Weights of a small transformer language model.
Architecture: biases, ALiBi.
Each number is 50 + 10 x the weight over the matrix's rms, rounded and kept within 0 to 99. Layers, rows and columns count from 0.

# layer 2 MLP up, 2048x512, rms 0.13, rows 938-950, columns 384-511
35 63 65 57 41 57 30 58 34 66 65 39 53 64 38 30 57 41 53 59 57 38 52 36 42 31 53 65 51 56 54 23 39 51 36 48 53 48 49 47 56 55 57 42 63 52 71 53 42 70 40 62 51 69 45 52 46 58 60 68 41 28 50 45 52 51 65 34 47 56 52 53 44 35 52 32 57 52 58 67 47 53 60 43 64 25 54 48 43 46 58 55 56 48 64 46 47 55 54 64 49 41 63 43 64 43 67 59 38 70 69 50 44 41 34 53 49 49 63 33 63 48 63 63 39 30 47 35
62 33 42 56 47 47 42 72 46 44 57 61 48 40 30 43 39 34 77 40 55 57 63 45 64 46 60 59 39 41 62 51 44 51 59 30 45 51 33 38 49 54 62 49 75 57 45 49 48 58 30 59 44 41 48 58 54 52 40 81 36 62 41 72 44 65 51 57 33 31 39 61 69 44 69 39 42 47 69 37 55 58 71 47 49 42 47 53 46 43 65 56 64 47 68 65 51 60 34 39 59 28 53 56 52 46 51 66 41 58 57 56 51 38 51 57 59 31 48 28 63 51 38 47 77 82 57 49
49 67 56 42 64 56 54 47 47 42 52 48 55 47 50 54 38 43 54 46 60 50 51 43 60 52 46 56 58 56 48 44 49 44 55 63 58 42 64 51 66 41 37 50 52 54 52 48 28 59 59 53 44 43 58 57 53 41 47 40 49 41 60 44 47 69 48 50 48 38 43 57 56 53 71 56 58 49 41 56 52 23 56 46 55 44 56 55 42 62 50 52 63 65 43 43 66 46 50 55 35 40 49 50 47 64 45 62 35 67 61 40 60 43 54 41 50 49 63 42 68 50 57 51 25 44 38 42
46 49 55 44 44 47 52 50 55 47 46 45 56 46 52 44 37 53 47 41 45 66 54 63 63 49 39 60 39 52 37 40 41 59 53 58 59 50 66 56 74 55 48 46 42 48 53 55 37 58 48 45 51 54 51 45 45 68 52 58 68 39 65 61 28 42 46 45 44 61 61 57 43 43 44 41 52 50 60 56 50 52 51 45 62 40 53 48 60 61 47 61 43 34 55 42 36 41 53 58 47 55 46 57 44 51 68 53 45 48 50 65 74 46 52 24 56 35 51 37 62 50 51 65 62 53 60 48
57 44 47 43 59 47 57 46 49 41 42 28 51 36 40 66 48 35 63 67 35 48 41 67 38 62 61 48 35 52 36 67 48 42 62 66 40 65 32 47 53 37 44 51 39 53 66 52 51 31 59 36 60 53 49 44 52 33 50 48 66 56 71 51 48 59 44 68 41 42 43 52 61 36 39 51 56 60 53 46 63 54 43 30 54 48 55 42 41 41 42 44 50 47 55 41 37 52 45 53 41 49 52 54 78 57 46 38 79 37 60 38 39 61 64 44 60 40 41 47 61 38 34 62 59 43 62 67
74 48 53 42 41 45 53 46 54 37 56 46 55 67 53 30 58 54 45 36 53 42 39 55 55 48 49 57 58 63 45 40 51 56 44 56 45 69 42 50 60 51 53 40 40 59 59 51 48 50 53 46 57 48 58 57 50 59 62 57 54 51 51 40 49 49 48 47 55 40 53 53 41 34 37 62 60 44 47 57 30 52 55 33 45 59 47 46 46 59 56 53 41 53 66 64 47 51 47 43 60 41 42 42 48 48 47 51 51 51 65 52 41 52 45 34 66 62 51 54 57 47 58 50 48 51 27 70
43 44 44 49 69 67 65 79 35 43 57 64 51 44 41 61 69 52 56 38 45 56 58 53 68 81 39 56 62 67 45 63 30 59 58 56 51 35 28 29 33 54 36 55 55 48 51 50 48 46 55 52 39 43 81 42 45 61 63 49 45 38 49 55 63 53 39 40 47 37 63 35 47 52 39 29 51 48 63 66 41 49 69 37 55 59 59 73 55 43 32 30 67 33 31 53 56 40 66 49 31 62 65 63 53 26 67 54 39 48 44 50 51 28 45 71 68 38 40 44 66 54 57 68 58 40 50 53
48 59 47 40 45 51 50 47 43 38 57 44 64 41 46 52 72 64 62 54 50 57 53 39 54 50 59 67 38 39 47 60 43 45 55 77 52 42 67 46 57 51 60 57 55 49 40 55 48 49 51 42 42 29 52 45 56 55 42 54 48 45 52 55 56 45 55 40 76 39 59 49 52 50 30 63 48 61 50 38 40 53 58 60 50 48 64 40 43 55 58 49 34 54 51 48 39 54 57 75 32 49 43 40 40 44 55 56 63 43 53 47 44 39 55 49 66 59 43 51 51 41 58 32 48 35 54 48
38 55 36 50 43 33 64 48 31 45 55 43 44 45 40 28 58 48 71 68 37 52 42 28 53 48 79 37 65 37 49 60 49 31 32 61 32 47 46 53 57 52 59 51 75 43 49 50 48 62 59 31 58 53 43 50 35 54 35 45 60 64 43 62 46 30 36 48 42 62 62 51 68 54 56 47 51 53 47 53 45 45 61 61 47 47 40 42 51 74 48 41 61 43 42 56 54 60 71 58 53 49 47 56 62 65 56 39 37 53 55 37 52 35 52 52 33 51 26 69 64 35 46 62 38 45 72 39
32 36 63 55 50 61 63 53 49 67 55 57 40 66 46 38 44 66 56 61 47 53 58 54 41 61 58 69 34 45 43 45 43 36 45 49 46 47 44 63 40 40 46 50 55 38 64 36 60 35 46 47 64 47 71 60 35 47 34 64 50 34 30 48 55 49 59 45 51 44 54 67 51 62 46 56 29 56 60 55 47 43 28 64 45 49 57 51 64 40 53 46 59 32 50 56 38 67 47 39 43 44 58 44 47 48 71 55 42 39 56 48 37 62 49 51 54 50 64 62 45 58 25 49 61 63 57 45
45 52 50 32 34 62 45 63 46 50 46 48 45 44 58 59 47 54 52 34 58 43 61 34 55 48 33 60 47 44 55 55 58 41 46 49 34 44 53 63 36 28 67 48 68 55 48 36 48 55 62 54 46 47 56 45 57 56 50 46 29 47 54 55 57 51 46 62 46 38 35 44 35 54 42 59 65 70 46 43 28 71 53 58 54 51 38 49 67 53 40 65 43 50 43 66 50 44 66 58 70 46 54 43 49 60 67 50 49 42 63 50 43 53 45 48 51 57 66 40 51 59 41 39 61 50 56 45
44 32 53 38 56 39 58 61 46 52 35 34 63 39 58 48 33 53 29 65 62 69 37 24 41 59 43 58 67 38 45 47 46 51 32 59 46 60 24 50 66 60 56 57 31 56 65 54 51 33 43 45 58 44 51 62 52 63 57 38 54 52 54 45 44 36 53 51 53 62 54 38 41 53 44 35 55 56 62 37 59 27 52 41 50 41 63 47 33 36 65 46 41 45 59 59 46 51 46 31 38 58 49 80 37 59 70 57 74 62 40 43 52 27 48 61 41 50 46 41 70 42 55 49 54 40 30 72
36 51 60 41 53 64 63 62 46 48 72 52 38 33 47 48 54 43 51 51 61 57 34 38 45 66 42 55 43 52 70 67 51 66 44 44 56 30 64 44 54 42 64 67 59 69 53 60 34 49 42 64 71 23 66 39 56 51 57 43 31 59 55 48 45 65 54 55 38 37 51 42 54 59 51 60 37 57 33 59 49 63 38 52 50 32 42 61 39 58 41 64 50 50 30 62 56 51 51 81 40 40 53 48 53 58 52 54 67 68 57 49 74 34 53 45 43 45 54 54 38 34 49 40 63 51 50 72
# layer 2 MLP down (transposed), 2048x512, rms 0.0504, rows 938-950, columns 384-511
40 46 21 54 51 49 55 50 42 37 54 61 35 52 49 55 61 52 70 45 52 58 45 40 26 44 56 54 52 17 46 60 69 63 48 70 32 50 67 35 67 70 41 53 40 53 54 59 41 44 53 35 50 64 58 56 40 34 50 44 31 34 67 40 43 52 72 45 41 66 57 53 54 41 40 52 60 52 53 70 43 34 42 47 57 46 54 45 49 44 71 57 52 47 60 60 56 60 64 52 60 49 52 59 56 56 54 57 30 51 66 33 78 53 40 56 35 38 45 81 45 61 69 34 20 67 63 43
45 45 52 49 56 47 48 64 55 55 71 70 45 32 61 47 67 32 45 62 45 48 75 47 35 53 29 56 63 36 47 37 59 57 44 54 66 54 58 59 43 46 54 49 59 39 47 54 45 46 40 49 52 52 62 53 48 51 32 54 56 49 39 53 44 45 39 57 37 32 45 49 58 55 61 47 50 75 57 43 40 56 70 33 59 53 38 42 54 75 39 46 41 69 54 43 65 60 45 43 51 45 62 41 48 16 34 46 52 50 59 52 52 66 61 57 57 52 42 47 50 45 57 46 49 59 58 50
49 41 38 64 52 41 55 48 51 45 57 48 52 43 43 73 65 43 50 47 37 52 44 60 54 55 54 48 34 52 40 46 65 44 38 41 33 38 49 61 58 48 64 34 54 52 45 39 61 43 59 63 59 54 60 44 54 63 45 54 53 51 39 53 45 43 58 46 63 45 40 28 56 42 57 53 47 48 45 52 43 32 30 51 50 60 70 57 53 57 61 49 46 48 66 59 50 61 51 57 52 38 49 55 49 19 46 54 29 17 51 51 71 51 55 57 37 60 40 63 58 45 45 56 47 38 46 47
59 66 64 57 53 43 44 45 64 46 67 54 23 51 49 54 47 69 57 41 34 49 39 37 41 52 54 63 55 28 64 57 37 35 50 49 31 43 44 34 42 46 47 42 50 53 52 53 45 43 38 54 56 45 68 39 61 52 53 40 39 41 40 42 54 56 53 39 43 49 50 45 47 42 56 48 43 53 48 62 30 54 63 49 50 77 40 42 47 49 44 38 34 48 47 55 75 48 65 65 59 53 39 37 55 57 44 51 61 62 49 56 43 65 49 61 41 44 63 57 46 55 57 38 50 47 44 31
69 51 52 52 50 23 20 51 47 50 37 56 50 39 62 54 38 40 38 46 47 72 50 40 66 46 55 38 73 26 57 43 39 81 68 49 71 73 55 50 60 50 53 40 51 39 62 56 48 46 43 49 51 48 48 58 63 67 45 48 59 53 48 55 31 34 51 55 53 44 57 37 49 54 44 58 44 58 56 62 38 62 52 47 67 52 58 61 55 46 44 45 52 50 55 40 62 40 45 54 64 28 61 45 59 37 47 31 53 49 46 51 63 48 50 26 43 66 55 58 37 60 50 47 60 35 33 52
49 61 31 39 49 56 67 35 40 50 50 40 67 46 48 71 44 43 55 52 45 48 57 36 45 55 39 43 63 53 59 34 55 33 45 44 60 49 55 55 47 51 52 57 49 66 58 39 53 53 50 58 43 46 57 46 48 42 44 56 41 42 41 52 61 58 41 55 46 51 54 47 57 49 56 52 54 56 52 35 53 52 43 41 42 65 48 52 72 44 52 49 58 47 40 34 41 59 72 53 47 46 59 51 35 60 47 60 46 50 36 43 50 45 54 60 67 61 46 41 55 53 57 26 45 50 51 39
50 57 19 55 40 62 57 63 61 37 53 67 55 61 52 60 65 48 60 42 16 56 48 42 54 37 51 73 60 31 65 65 65 54 50 49 27 34 37 46 53 49 27 52 60 48 38 34 55 51 57 57 31 45 48 43 63 35 62 46 63 36 52 58 59 33 33 52 58 47 50 32 43 30 41 51 54 67 54 47 49 43 66 36 50 28 47 64 41 56 44 55 31 60 52 53 42 40 58 54 57 58 46 56 46 91 61 43 45 60 63 26 52 58 43 54 49 46 57 58 34 48 75 56 19 34 35 42
48 62 60 36 56 40 79 44 66 42 62 50 42 49 47 59 55 55 60 31 39 52 58 51 70 54 48 57 42 63 59 55 56 63 53 42 58 60 46 51 45 48 46 47 47 45 44 48 51 50 47 55 67 54 44 67 41 41 58 72 63 34 52 43 52 37 47 43 56 63 39 51 57 42 42 51 45 45 29 50 46 33 69 41 49 48 47 60 50 52 33 46 49 35 51 52 45 43 64 43 61 60 48 59 53 50 58 51 43 47 51 48 63 43 51 50 52 41 41 49 52 59 47 37 57 47 34 22
54 40 63 42 48 42 37 62 54 49 67 72 42 52 56 20 40 62 48 57 51 25 63 28 55 56 36 65 52 29 60 42 54 54 54 65 66 40 42 56 62 50 58 55 55 48 51 45 38 54 49 38 53 56 37 50 60 56 52 62 60 35 54 63 30 64 54 56 63 40 39 56 53 35 38 50 43 55 69 59 18 47 61 74 43 54 52 60 50 38 35 44 51 69 46 54 71 41 68 46 50 56 80 42 67 36 37 59 45 43 75 41 37 70 43 56 56 66 44 59 39 44 63 36 62 32 38 42
42 55 42 45 53 53 44 53 46 49 53 43 56 49 36 52 60 61 51 38 48 52 30 59 61 43 51 39 47 60 48 49 34 59 66 44 56 58 40 51 32 60 52 56 59 51 40 62 45 47 45 51 71 56 53 52 49 60 59 55 71 50 56 37 45 41 55 44 50 44 59 54 65 46 43 56 51 48 33 55 46 43 55 47 50 38 49 47 58 50 51 75 36 34 41 53 47 32 64 58 33 38 45 59 48 51 43 46 58 45 50 59 48 42 48 60 70 41 53 29 53 56 34 62 51 34 39 42
52 66 65 55 54 39 53 52 42 38 36 39 43 54 46 52 47 62 51 47 51 57 77 55 40 53 44 68 50 56 62 54 36 41 53 55 57 25 45 43 36 46 50 50 41 37 51 53 30 47 65 66 49 49 73 48 62 45 44 60 39 31 62 45 55 41 48 51 47 55 42 38 37 51 54 45 36 60 47 44 50 54 22 67 64 51 59 58 69 57 37 42 45 45 56 47 54 51 44 52 59 49 57 68 49 40 60 37 37 46 60 48 67 37 59 71 49 42 34 63 41 59 32 37 40 60 43 34
55 68 51 45 43 70 41 50 49 54 79 55 34 60 69 56 40 51 51 65 45 51 66 53 52 34 57 55 28 55 33 27 36 31 39 54 53 50 45 51 55 52 30 47 51 34 56 63 57 46 59 57 60 75 45 54 32 68 54 54 56 41 56 45 40 47 58 23 55 46 43 62 58 31 56 45 49 43 52 49 32 46 39 39 55 38 49 37 51 55 39 52 49 49 43 20 75 37 42 72 51 48 71 49 58 38 26 36 47 45 45 45 53 54 51 59 75 37 49 59 29 54 58 41 47 45 58 43
58 48 39 71 50 64 52 52 42 56 66 55 45 55 71 73 41 25 38 37 60 30 27 42 62 53 49 50 54 45 40 62 41 43 41 46 60 35 63 42 51 64 41 53 49 31 53 68 39 44 48 61 38 47 53 54 36 30 57 42 45 39 41 51 47 72 48 49 42 36 36 68 51 53 64 44 72 50 51 43 60 55 41 65 66 39 44 34 57 60 44 21 42 52 37 50 42 45 55 46 52 42 53 39 50 36 24 54 48 57 49 53 68 38 56 31 57 62 59 57 51 38 45 49 47 63 51 52